config.toml
d_model = 64
n_kv_head = 2
positions = "rope"
bias = "none"
init_std_up = 0.0525
lr_head = 0.0118
seq_len = 1024
doc_mask = true
Each number is 128 + 32 x the weight over its row's rms, rounded and kept within 0 to 255. Layers, rows and columns count from 0. Numbers have three digits each. The size before them is the row's rms in percent of the matrix's.

# up: layer 9 MLP up, 192x64, rms 0.263, rows 144-191, columns 0-63
# down: layer 9 MLP down (transposed), 192x64, rms 0.0537, rows 144-191, columns 0-63
# gate: layer 9 MLP gate, 192x64, rms 0.241, rows 145-191, columns 0-63
up144 094:150118164171081135153139099121125097131144199119146151127191164133084074133100103090110168154111106122134130123144141180162149128109096100126155140076162148098167153038076082119082121129068112
down144 098:095179188135207152125167148119114139201118109123122104099123134174110125105164124160164134104079101171108127072188120123081154131128110079167147108144146139140111106147158124045145118062121124
gate145 104:206096102180108138119138157127159137112094122101095173166091163045126171130094128127081167140087149176098173155148197089125127123113131168153142145175089143165157114157093142135095120085127133
up145 096:152087119096108162130092082180135115183101106158089066141134101139098156168108106155125136131179108153206134119152147148150107157156126113088084184149086137083110117059118160123159149077171155
down145 091:086074119123139139119181078085086166136126101113157145131116071149085140077096094128117121143176175111107139156151086101110158178132097102134098087118130171132166079115094037153122107127083093
gate146 101:137106113179163190140175151104089128122143070139154117143156088137128133092144163139171076146119083167130103121129133130070179088126067118126097132083098212082115139102088147133178104123151170
up146 107:078103159136031139083126080112113109125169152168110144135118142117076144131113150114139201090127125141138132134135109157185132113131137155058145157101158075168179093112204102124143142110139091
down146 110:145167154131128154173037156132135195149120151092096120170103174072185125146172125083169111123088111146116091124121103083178120127093091135174183130127158106132087155106119126188093128132122136
gate147 101:108192167133143137155146206116169151097149096131059107126204157100070109117150080120172112204139128087127108122104117123116155087131134106100163089121131111115074106079144146125111078124137150
up147 104:182134128149175157167180198118164071095121143111156151116121077147191181146127098143148086097142131152144092080150151122157108101165130129124140062124130171153166081145103154195144142125112089
down147 090:134152135050117159076131122050146160102132102119112133131160186097102102068201116145121085084096136139120088118108095049102138167121141113150080109158182124105095166145118113104136110122157120
gate148 099:126095144135117142061134196137162099157146199141048158128203107115135164075152150122143120140136117181121130134138132100142192120139106126102107135070145147144149125147177149169118108140169198
up148 095:136146121149130108210137051102114102132124085102199129148122194164098089121136108152120162138129124076104153113089132130179064117148132130148115132131103121124086134110071104047125139118070095
down148 105:106118119112070113093147186141119171116112120110105110084150094044113135147222185108138127160149170125088129119143110117123162052133130139115170095139149100158148140133125092211144109124156145
gate149 103:150138150161141118077128104091153082187104151142146089127145174188132127233145138102168106072137089115162093116135100166114108134092147158177098153162100149113127159148122147109061137132154081
up149 107:137074140082086089108124086100148078128122131195132113123071141074117187103135159177113135160162172107137126178157122182097154167139175139171154149168163087134163115131098098104155156165092143
down149 102:123130154186105147108091109090055117165125115064152127122157199120023134141129136105116126066170145115085142105188091139168158119138111180163128113126125104127119099100097094155131113106151126
gate150 107:138162165111161097119105133100149091083136173158130178160081060137186155115145083151141175157130162131143141106134110062140156108161170102075122086152085138117120091131172081125173116187140095
up150 105:108119113144144108161101109116192143131162096145148050135154124140149096090147109128106058197101177112129125088079166128163133178106114133169147123135123166099103214178105140191139120131108132
down150 102:065070139171123105099133163129114120115139170095106116078149184152115157127126132125122121138198144104139116111118149174090123093170183036124167111113113051110086140136122086149139150072148128
gate151 094:155122144176162084114124195148155143128121087136146122120188141102131101138149099143157150060072114156083159181157096116137165168108074203130089158093146144189152165106149129139127108175112146
up151 085:097123099166123136147129108094121156094145160113130059083141070140131169148103068146138132119093146123097114175105110205114168162121115102131138060086108128113206140082116181147108186125106154
down151 080:153155153081164157140139114140166073161131108159081161198169160154189147143104155066113132178139120145145117092134095080129142129102166153130123146178191149095081082153099129062140127111144117
gate152 100:142072110092070142098152143082167113110053171132110157149129127124193140099148181096203137087116135125086123162160120189175111151139171131147165147157134125070166095132134152098164132137142131
up152 113:156157131121088144083119134125142116170188135143111107112123107126118149147139084136099145147182131120117183148158174068101161114120125117204156047099110192170189152139125111097092146158066113
down152 101:185101168127128128150138106120182097135167179130176128149143140114157153086183173086140106135113159069072161124185146102138093077188121158177135094196133131099176139118144144139165110152138150
gate153 108:101103110098080158118066098146146079086146135108132175143127089143135106143091146116104112127173111065154116122069127071153114154109106092206204154096133140115079141128109124121091064091132111
up153 103:098114117068159129121074109102120120146171119130161149122081216140111124116161145094159170069160125150143130135084099106106126145098113146191173227089143115086146131130074127110136093149114111
down153 103:117171097098071146066151136133090107103149134068140090190180091138130146135088064152162121107153080100155186097109135092093114142113141154155165057113169142142112123086176136113162139156122129
gate154 095:113146133112102138107093183116159170142109156124129081184157087106168118174160131137205122185098113095102091118106080148070109082145125113182136051123109114116108157120084147100139075122088140
up154 104:157169156116149118112080117156047158185178148135135092130140115111106137125131166125156141127056179163131123081193058098166099145159163124159111120125169103105116180166136159164099148106113152
down154 104:145101135188108167117131137158147130087167118130184141107119124129121162091059118166140171126187147093130185168122238144138132112145117110097076129111130136146153077120181091093119138158146164
gate155 097:054168148100112147153157131129101163179102110106147142114186093151191140185109095130205093152170157143103068066109143133163055087142105124146148144128157107145115153118110118156148126127161122
up155 097:056102142125132123097128099149125139124117218097126133112157118097115144131125123102149133156124140166067154075128184161138093126129195082101118153105167062122179127135112053083179139127096139
down155 095:098129127153094101202102148143088098122092170107124107170086117147098130055103115169127127141089134147104116145142155128118149149091099178145111119117136139019095117097144183091127118117173195
gate156 097:117149170110116118075123115111172097116154188065156137096146146184079194142172101095109176128077186108155097144147162125183079137148118095176123148142153133180143178125130121152133130092156108
up156 098:101148069147164123135147132156135126148107127104177182099149176138218108217113159119171146098139159094158143144143155132134081117099158148101155082140128112125139084114077130098180101085170097
down156 103:149094158157162147159134148077079075132165162174157112200109107055134116101178156145195107116121081140107115163102128177123133113139093166107155117146114087184084112126110129127084169128089117
gate157 099:128109136113086096122127150088125126146133102072123145142211161113176151082078161142120139127126125112071090121085131103126203131089103108123144140080217145123114103062136146060097141115130138
up157 092:139168075150126149105127096154168166064105146104166143142113123166123122105120115076142086141136152179205140145160091135152047161141140139150105066117121135162139176177182127152155121156117181
down157 093:128092143163131065136172119118165128184155136173082118112191087090096127107144189124134139141131198135084163130064145174148164108092137163158148154172199108124142112154136127110101169149154110
gate158 104:122120129189184182144074083116098155116135153102145081096119158091126115170064132137113148064133112152115161145121106088132071118145181069149144144119093178113168165122114168113115095065103138
up158 076:118109106107116125113196118091192089119121118182151112073138119164131099040139093147068139172120095112137131082125169087155191071121123133117138119155115167161132079135131086097109144092112091
down158 091:074138126161074133173115105141110140111151124103112051142105159129153129181103177112068133064144086195124101149104123166098139171149168121123122179130089162142108154094147099144109125110051097
gate159 107:130133105146170077071134129136138091117118155147159149177070114132164119118172178118165081124119144115097139092085099110149069097159119192149206186112100139142118132082098144134176166120150178
up159 107:114084153099154181191113137130127114038109149178113136143074149185155153113098122125108138149131085148129129096047110112121092104144119118147147132107132115149115168044095144177121092098109084
down159 110:138171104103147097130118149137139102117063177128125122101130086148118163150161124152184152137116155153144168086093133155107063143110169133091172142158078170123137190107183137123107184071068084
gate160 105:122164148144121180037182109108149106097107122117105123126149130091129102080091140107147108083066202108138117156051126132143138138118205106184132092119099132124140100142130106086145128158149176
up160 107:134088152087093141105069065122138136148167125124162083135186143167159121164130081184108156140158101155137135137097134098096094207133114117132110167137095153159074144128198121102088071101152142
down160 114:095117093178142071164147151137128166149046148113039153146161188162114126118111139171120108134074141100142076106129137166128081111165127040087147133148125118121145125141139105141158146162144161
gate161 109:071128106059103190104163133183134114135091147097147164154110131096077145084102164156095118064162068137114101130125127113065152140122157138118130148100096102165166178193105090164120112138114149
up161 116:132139156188121080182112078063158139131107142115130102097116091192157074149153148088145106137090148152129148144102171147123152163141100140126119107190134212088127172153111119111107159123201131
down161 101:135128134224153168153079142064109178123119173131118095112138151114164158105168117145139152120123131145053120088155155137149188133174087092163149133125136136113034144129130122156069136131144120
gate162 093:116138103094155097169165166098133117115158076087071167147113097093136089135088141048124135160180136161186181120133140098130150098152133175136138174051146149169120140112109160073119129137089136
up162 103:163092139140102151128138148131104163130150116116043173162170127195192114135125144061121157211089131140124126100058141096136101158105199105108123107165164113120136133153107161129131135145161161
down162 099:152104120155185185071135093177091153162140155164105080127142098135124133129098203121063151166151113150152115163081124122122171161150127109131128125151077143149105149132131082089085067184167111
gate163 099:196186171129135093094100142128148188088086187138088143093136160155124157161050076125149183146138116122166190128116115100151104120098172128123137152144115128134079179076153107128107153109128120
up163 107:182135084143157187059104112115111101096135188085148111106096147119090092149120118135118232130121127070183174128155129119095169125145111156125126100096170114159127118090166082133135135093114100
down163 109:164160110123174091076149145085082068162152192122113158097120154116158169095119161125131210152096163109122128106212172125122144139127097126117081097160100113123136070094175154133112118130141150
gate164 096:121115133127137156053081143098110105130136170130104144178126103119143113103052184130173160079081123085150075172145063151167135159105100172077144174161118122086122125168161146140153137160123114
up164 094:207110090139124141155148204151124072107109093126150163134143103094063176156117120153111079153154042184159109133132107107082106094109122160125112080124116099108095144123126181154124140120110088
down164 094:126166178154128112112101108118157139089132132174142120185130167140162077148097123134146180102141160076101130142159084214138091144107142130103099089137128151219156087121185112181126141130101165
gate165 095:100114127123150099134078146146156096162076158167117173067169132147161161117128122137124081142141189085110152143143104128110150107132086067077184083117157077132122065152188125123129136155191115
up165 089:054096164159131112106082151136142128152104164140099107091101185133151160069128178167125166150181117103115159187119090111141125133201150074095143131118122124094122107118065177122113114169144085
down165 095:175174104085109142140206085141135102081126123098154135168105148175127060143015100115093090100093096145154108095130148131146094143110144132111129126090095137074148150187127138126147145118118145
gate166 088:152152128147133161181104101095140076129098207183103101149082150148115163179164128148138238110123158106138184126145075150170120146136156131151145135174116114130125142160102131111184134141142165
up166 080:082129120134103096189071081114152182145135149100044159156130139169159121176101066066119115112125062116097121133094151146129143093137101081139141078120111169125093096145147117192130127114115116
down166 073:143138157109097063139172161132082101121072107133139143126150186144057130091145084166125178074180154140099056151174160103155141107109167166151139158081146134111149162116112078131147146106149126
gate167 096:096127160162125134225149113119129100116146157104143103111107162157111123148117156193084089148126105118089141130099145104105104181156192114110107112172073089114120110082121125057126113062080097
up167 087:162115119111120130163071097121137095105087073133095136131121147113128115097137143158145107155080125086104124130209165161113098127133158122126131153062111175100173182152175211144108092100062127
down167 086:162101092093117099177161092121074164128122145143152158098121147138090149136170149079177189099152111155133053107112104176178173127071106095058124154169143129089078093111132113133131150115125128
gate168 098:212139139111113117126132147118179192100119121123117157078158165195185070150094111094112184081129170078126112131146096070155096107148141155101162154118111113094136104163147161109102119086124103
up168 107:074140105110136126071108109100130091100167136079186073141133094127146138100179115144162175132113126126128086074127129110140160134085103158152074127124075140095106137045115122132134126219086114
down168 102:131118120161141154141061172116121129104127147118078137124117134172120112086078147075135138119074089108123118130175179079136135147122090117146085146203129168168114176123099147204046099141133137
gate169 096:107127158093115120084100127123114151126157140153141143124192161138115202121144129132164143132158133116101207056187136117158188128106129135090093116150144175066116181151153176165180081133118136
up169 098:134130161098132156174041145138140085108084178107119149146158173182129131121128122131132099122170140135143157168181140150106174163118078155158099073134101149080121109090139096103121161189177184
down169 100:177094077163167115152182117156160098145119138160128078126081123160168162134103134152073120158126147164199151168053139182147095103150094132077115095116134116091145118114166130128056139127129152
gate170 099:150139201122113156138102131149208102137094147086169156152133145097154222123108114120137102107171111121128062091154117115105143137128177167116135130145127138136143207168116083168132113085158172
up170 105:151171050127072143105140133136155115143180143168143127089138146112100161110168144154166085122108129128161124157138119112154157121102103138150102083209106211138148104173131150084124179137202122
down170 099:137137140157170161140109139138100148183064144112141135194122135147140118114132147112141200118123194125069204111141185150121130127136087143161160129079119085136066098123116089180148149137067115
gate171 098:146145057201198153087088101088198121150175125171094182175114086103091142121116091158103130135115138115154125119139158122184118096116146091099136131118101102068112147151144126110164159102094120
up171 113:131063153173085105076145061118102099123105184111143100160157152095121111096217157129152129124176140148130108115151119151092094124205123117115142109095118145087167156170110124164092077131148162
down171 104:151088166105080100136106099141122100112157058146143111148137118084106153123128143167097120043185141167123124137107107166133174125203159182156162142112099125180140113116174099105168112062113114
gate172 097:155100096100118123110192128114147181178185132154074153150171155117118101127169114112099102154183097112155124098104117168125130149158139188137169173124116110153146141182087037153143119139186114
up172 113:115128070101117105100134145157065108149169165063077102128112162136089187093126135132142145168123134130108123165161140122120140116151181141084104126175126135155100053166086081116111178188122180
down172 115:117124092091084153149096182162079128163135093088129109126153175159121184059088115118116113177131154122122164129127087114105142098120132140123162168069185151117062101045123143133106159091121150
gate173 100:070128097121176152150079145130117134097098109143100125085118125129119150133160162130134117116181076110121087143075086131028207088121156127143112156081149134136103105194141123115164155146133185
up173 092:155156142089096127127158039124161131167137157118139113176134126086136084157115117076112112096097156151097119130176150189167063138172146111095121121201098070135132184127095104119138161125102093
down173 090:086132143137170089153108176170156125117104136158133161073117144073149146101217212072135155156175120142135087136115115144106144082102103098127130167061153130127138101174138119179143128114157152
gate174 094:083142066150134102099156103152148157133135096183095165114196131145117168104199099168134184130135084130131194133130061119142144098164107095135125086154125108136147119123175107128145163194156169
up174 085:082159119114117147090147139171132115161161156132182086107134119098130141136144118164144135110040100148064073133165124144162083129110089097134108152158052177137115115087155172141058155093144113
down174 094:148086205118191107151119166152167118079161154109114133084145142116133115162134201124154062154157159129134109107146093115069182104089115164141161190112169141116147102163121123096087104123145095
gate175 112:133171171110107085109095131075123143093185166132060126104099137151138179143126114074122127123126186050112095125151130082109079098152174081162102139154077104121100133133124073144076153113107121
up175 111:147154123109098149143100129083074167178137145090122158103081109105164136121146140133105090137083156086176102168176112097160121141131136096176093120104128219152045108179143123102149158113170115
down175 111:138109152146136175120100120133150145144108156156093134135174179204141135122053097149193118079124156090052130095113118148091115141058136093177129132101173149117113132116103143060156108108150152
gate176 099:140127155156094158165148107086161157105100157127086150098176163091116147178168134156084146132162111087142140112170175185091140079106138164102158117156161151057126151206125086119147122097177114
up176 096:110131155153104174075126110128132053146166163122184151132113083100092123164058100151087130124209124077089174083147103136162106197100124145157164112133130103096143150092141119144116136134157162
down176 099:147097114139163154093172041199164084128096138111108148120094123083102151133206179082102165101100098150113119120170145158148136147104148175164167134129126117115124169145109134084072117085102138
gate177 097:104134104188168176134133129135118095065122119190098114069101128127160098098178112158142151166095123152122121091140110072164171096175134173118111175144074101106105104179118112086108120072132174
up177 097:101125144121083077130121156149115090165114205059141126151143136112138050153108110104124075173165182128162120049094109166137081133173108125132132153183174144110152095118128114130147162147102138
down177 096:139159142166122081124185160138185121110087137185116153111131154115069138117119116097115091140188125166122158142151142097083151125113137067141149091047188108093149143138154169183088169145139092
gate178 114:148198115093071124146106125100171108161130128078101215125138059106164103149154128134093085135123083095153127107111097108162143142093066148122104199202120102143124119099155141112137137100145133
up178 098:163091139167101083126147130138173114063168115133143063120080119153107084164164080124097111115126142174132149109106143126127125143175138153120121098165118080103144128142035064144115074099170082
down178 102:137175071114101168128170145108173097175144149115111233089168075096123140135166147132104106115165112150138129143060101094178121067093107143114097143169172175143156109162129128127134138129143147
gate179 099:096109141111138125112181124109099151117131203151116083184073083129167124128080180094154101138077109139163158100047129116140146127159212124149117116124149140120157163136112096084183115171145126
up179 109:105059109117074133117084118122101100126102162143150136122080134117118103061138079118126144105132128147119110129168106162140173145091146079079182132166092078124138104059066159132175097119057136
down179 116:119175092144176126171074200116152138106130147140103138118155116152112143166096158123143149159138150217183119123119057103110122082103105135094193174136157134103123109099115110116114072154186145
gate180 100:188120115177099147117124116140184149068153179109113166171092130177085137169175113109122067134105133123144132075102139074195068112154165151091139128134117163172136110090138131144157150132110077
up180 104:092119068135131091105117143074172119112112158146117143163134069117196096103146101096199100106128179062140135127119109128165136128079114091061121106160095162120123054121088119134129179111135130
down180 099:109137169198127151111156084131178153133118139084159103158042087125102178121097137143091106108090105151116096176091104056125153124127182101115117135153157147171135163150104138149174183152158111
gate181 097:088122214130119120130093149097154129116081097119137159115122057092118153114070091202167081182082172109124168122106096168157137090154128205149101138146133114126178112118123134116107130141106148
up181 097:140121152161158139072037159106095110124105100123122099140121115133116106157072135121083137107156158132105163118218143149080114175139118073170189106086173083131120180142116129156100143127091120
down181 098:184051107142152115155135077136116132111166113098098119141130123116115192101124133145130137124067075075208149126165159154131158068152096151106095131185057081104129146161127105128138131119091139
gate182 105:096112127193120094098162123155149202100142143082104150168135160086106137138176109087117100158124149102135186199139087114093116168145188162119093140182126118111111094119133096128099161071087150
up182 097:198114098104156123221135138109143134144135109140129114175049134169130163139109160189128137124111149069108149126087158174130122152120082166166080195159088144174125123129117125116135123136085088
down182 102:095167131112114092058151150106112137093095137144143166160083164124126123124208128089134068117126113160083094094137139124126121049109147140075109215138086133171124154100180126135168133107136121
gate183 097:084139152121198031152081109126106106166143115112119166116122104116173115165088125120121100151140073115112133147158115102152101114152153170119149133139176129095112184152143085037094102163137089
up183 090:122095098118099128122095084145152188098070114133117094162146063132142185139087113150147122180158102093141128156091131079190160090158100107164139132096163132167097115113087165171094160061133151
down183 096:121156138108159175148108209112120043123128143133129062129167172147149129119132137082171159108111107132127139096166083147085098108108095167059182111120142117164103121114143147047113122165150119
gate184 099:141127143098123146118127117208158130159094111089125144085132130088096141177186174162150140126134116150079125137082095099068093105181157141145151108095152102109210157196093161097104134154128153
up184 083:109155161089169122128122185146152109198117139060145084113141152081132112160138138147156107143094170099098131086111177147103182097181147134099114136144169174106210128153120088095133117162179133
down184 086:172136076140131181140032126126095124076125117171111165175103163159154162094111126119134134163097100158226078145160110116148117158103166088108122138103084154105087109157126126153119099110148111
gate185 099:105148205121138161115090070107149159154096143120176113163044135156104114121142126087152170147079179146161132086118142127141158142203114144181127146101157108142145141059141128082177139142133125
up185 112:145085065093107113104136154121121140139169114127045152118101157098143145142117105204114108146185059146114094165163085108186090079088111088151088151173164137145142135142118124128088088111136142
down185 104:137052141079096181091127105116153137148121113079123173175182112100109168144143178156158115126141158143159153104140159090124121133153163138209158168179150070173125135184125137123129178100117126
gate186 099:098119109116139111127126116136161058151151054068129169120129112114133162089153099076122147083146103128067107128138123065059098142140138096072123124078146095148174146182128114097087086169115142
up186 091:113151138200153085085092105098148083148105183138089162153117075132176108107144142089206120180122115132099100139148163106180091146105155180180138099121127085141092142136147095169136171123116154
down186 084:134129157137113185167077148202150164107152144114146080143139157103141124169113155168076123152112131167123104099165114178099199123101070060143128162106096158153146116094057164141128126150114146
gate187 097:137162202142116116151177125087163167152163107035134108072112181123146113124163147141109104135100134099113054096130120064105097115166136094139182133137080121148143128091195112123117123119141107
up187 103:118103121182190139125175126097112148124139138125157164058159184126120158115098139102105151104175109172044144142094109184108208132118118119077163130089118113120125119140113100090129189152137088
down187 107:153123148117144111150127110111159176087169128103132136107130177136188161133159155214206140147109130085172116078082153095088102071185123145168127144127118111162148122139135124166136138153134208
gate188 098:157190133125173132157177096088139071123164137148127154123179133212119139088121128181107154109121126151112128085142109161084147118095138110105112182171127057116139086166109071093092124164161111
up188 103:121152158068133119151086120142156166130103132178091126109108138117157091155123169091152046143102154183143114135157097134190087151183147133070156140098128103151160069158094180138175103137157159
down188 112:146151149172176160152116139113126144152117132092142183083103118123133187110115106183165117118185067139072118125114117093071191079121151126132104131043122175137100118057149117122129164144120125
gate189 092:078121096106107118134128044111129155103129126123141146177125128107148156128100108126132063162154119157149131075168157177134073126096082153162086092085078173125108179102068077095103162148104140
up189 109:078099130189101149130114083114102127123117177047098139091136106148086127128155135153120150124143133136060204150114179103154152055157122106118119073164102113127116141092139080118142129075073130
down189 097:109086146190172132078176063161092203137141152152078133172191177120108149133120153192136077137088113143095116128164132126104093117100073134135122163075137129128098104127127140154130113131170153
gate190 102:143120077123171097150146139168143080136100131144147158161154166096132146160129128123149181131133066103112114161140141084055146151116042107138170108156099130125165119039128168068115156158111104
up190 098:141136112110174094130109120150110092113133114086151152101155192081090106117143114127106152163178110127054126197136145140090083163104118095153128100044133179090123100134097147063137154182108146
down190 100:095131188136132160107139128113124140151109072116142110136143122083122148137186100108127112097128157126207140129085115137172129127142126073094058156129157125144135178204131094201134060079101145
gate191 089:069114132132072167133103131113139093114168121084084104052130157176142173149179167188158155129140108126088152103108078144117134140183103168190125109115100185119104102097148126092172147099132122
up191 087:139096144172120100127136154122077107157108168131119129177156143116068170121099111117084176082090128149116120101175190135186059152145121063111096156135145101107121180132119124163090147200147155
down191 091:052089144146187175126112116157142190116123108146092131092185131076135187137181149105166137091135107131119093153150079104077176118143112088127143149129112080170140058126145146137121087153131100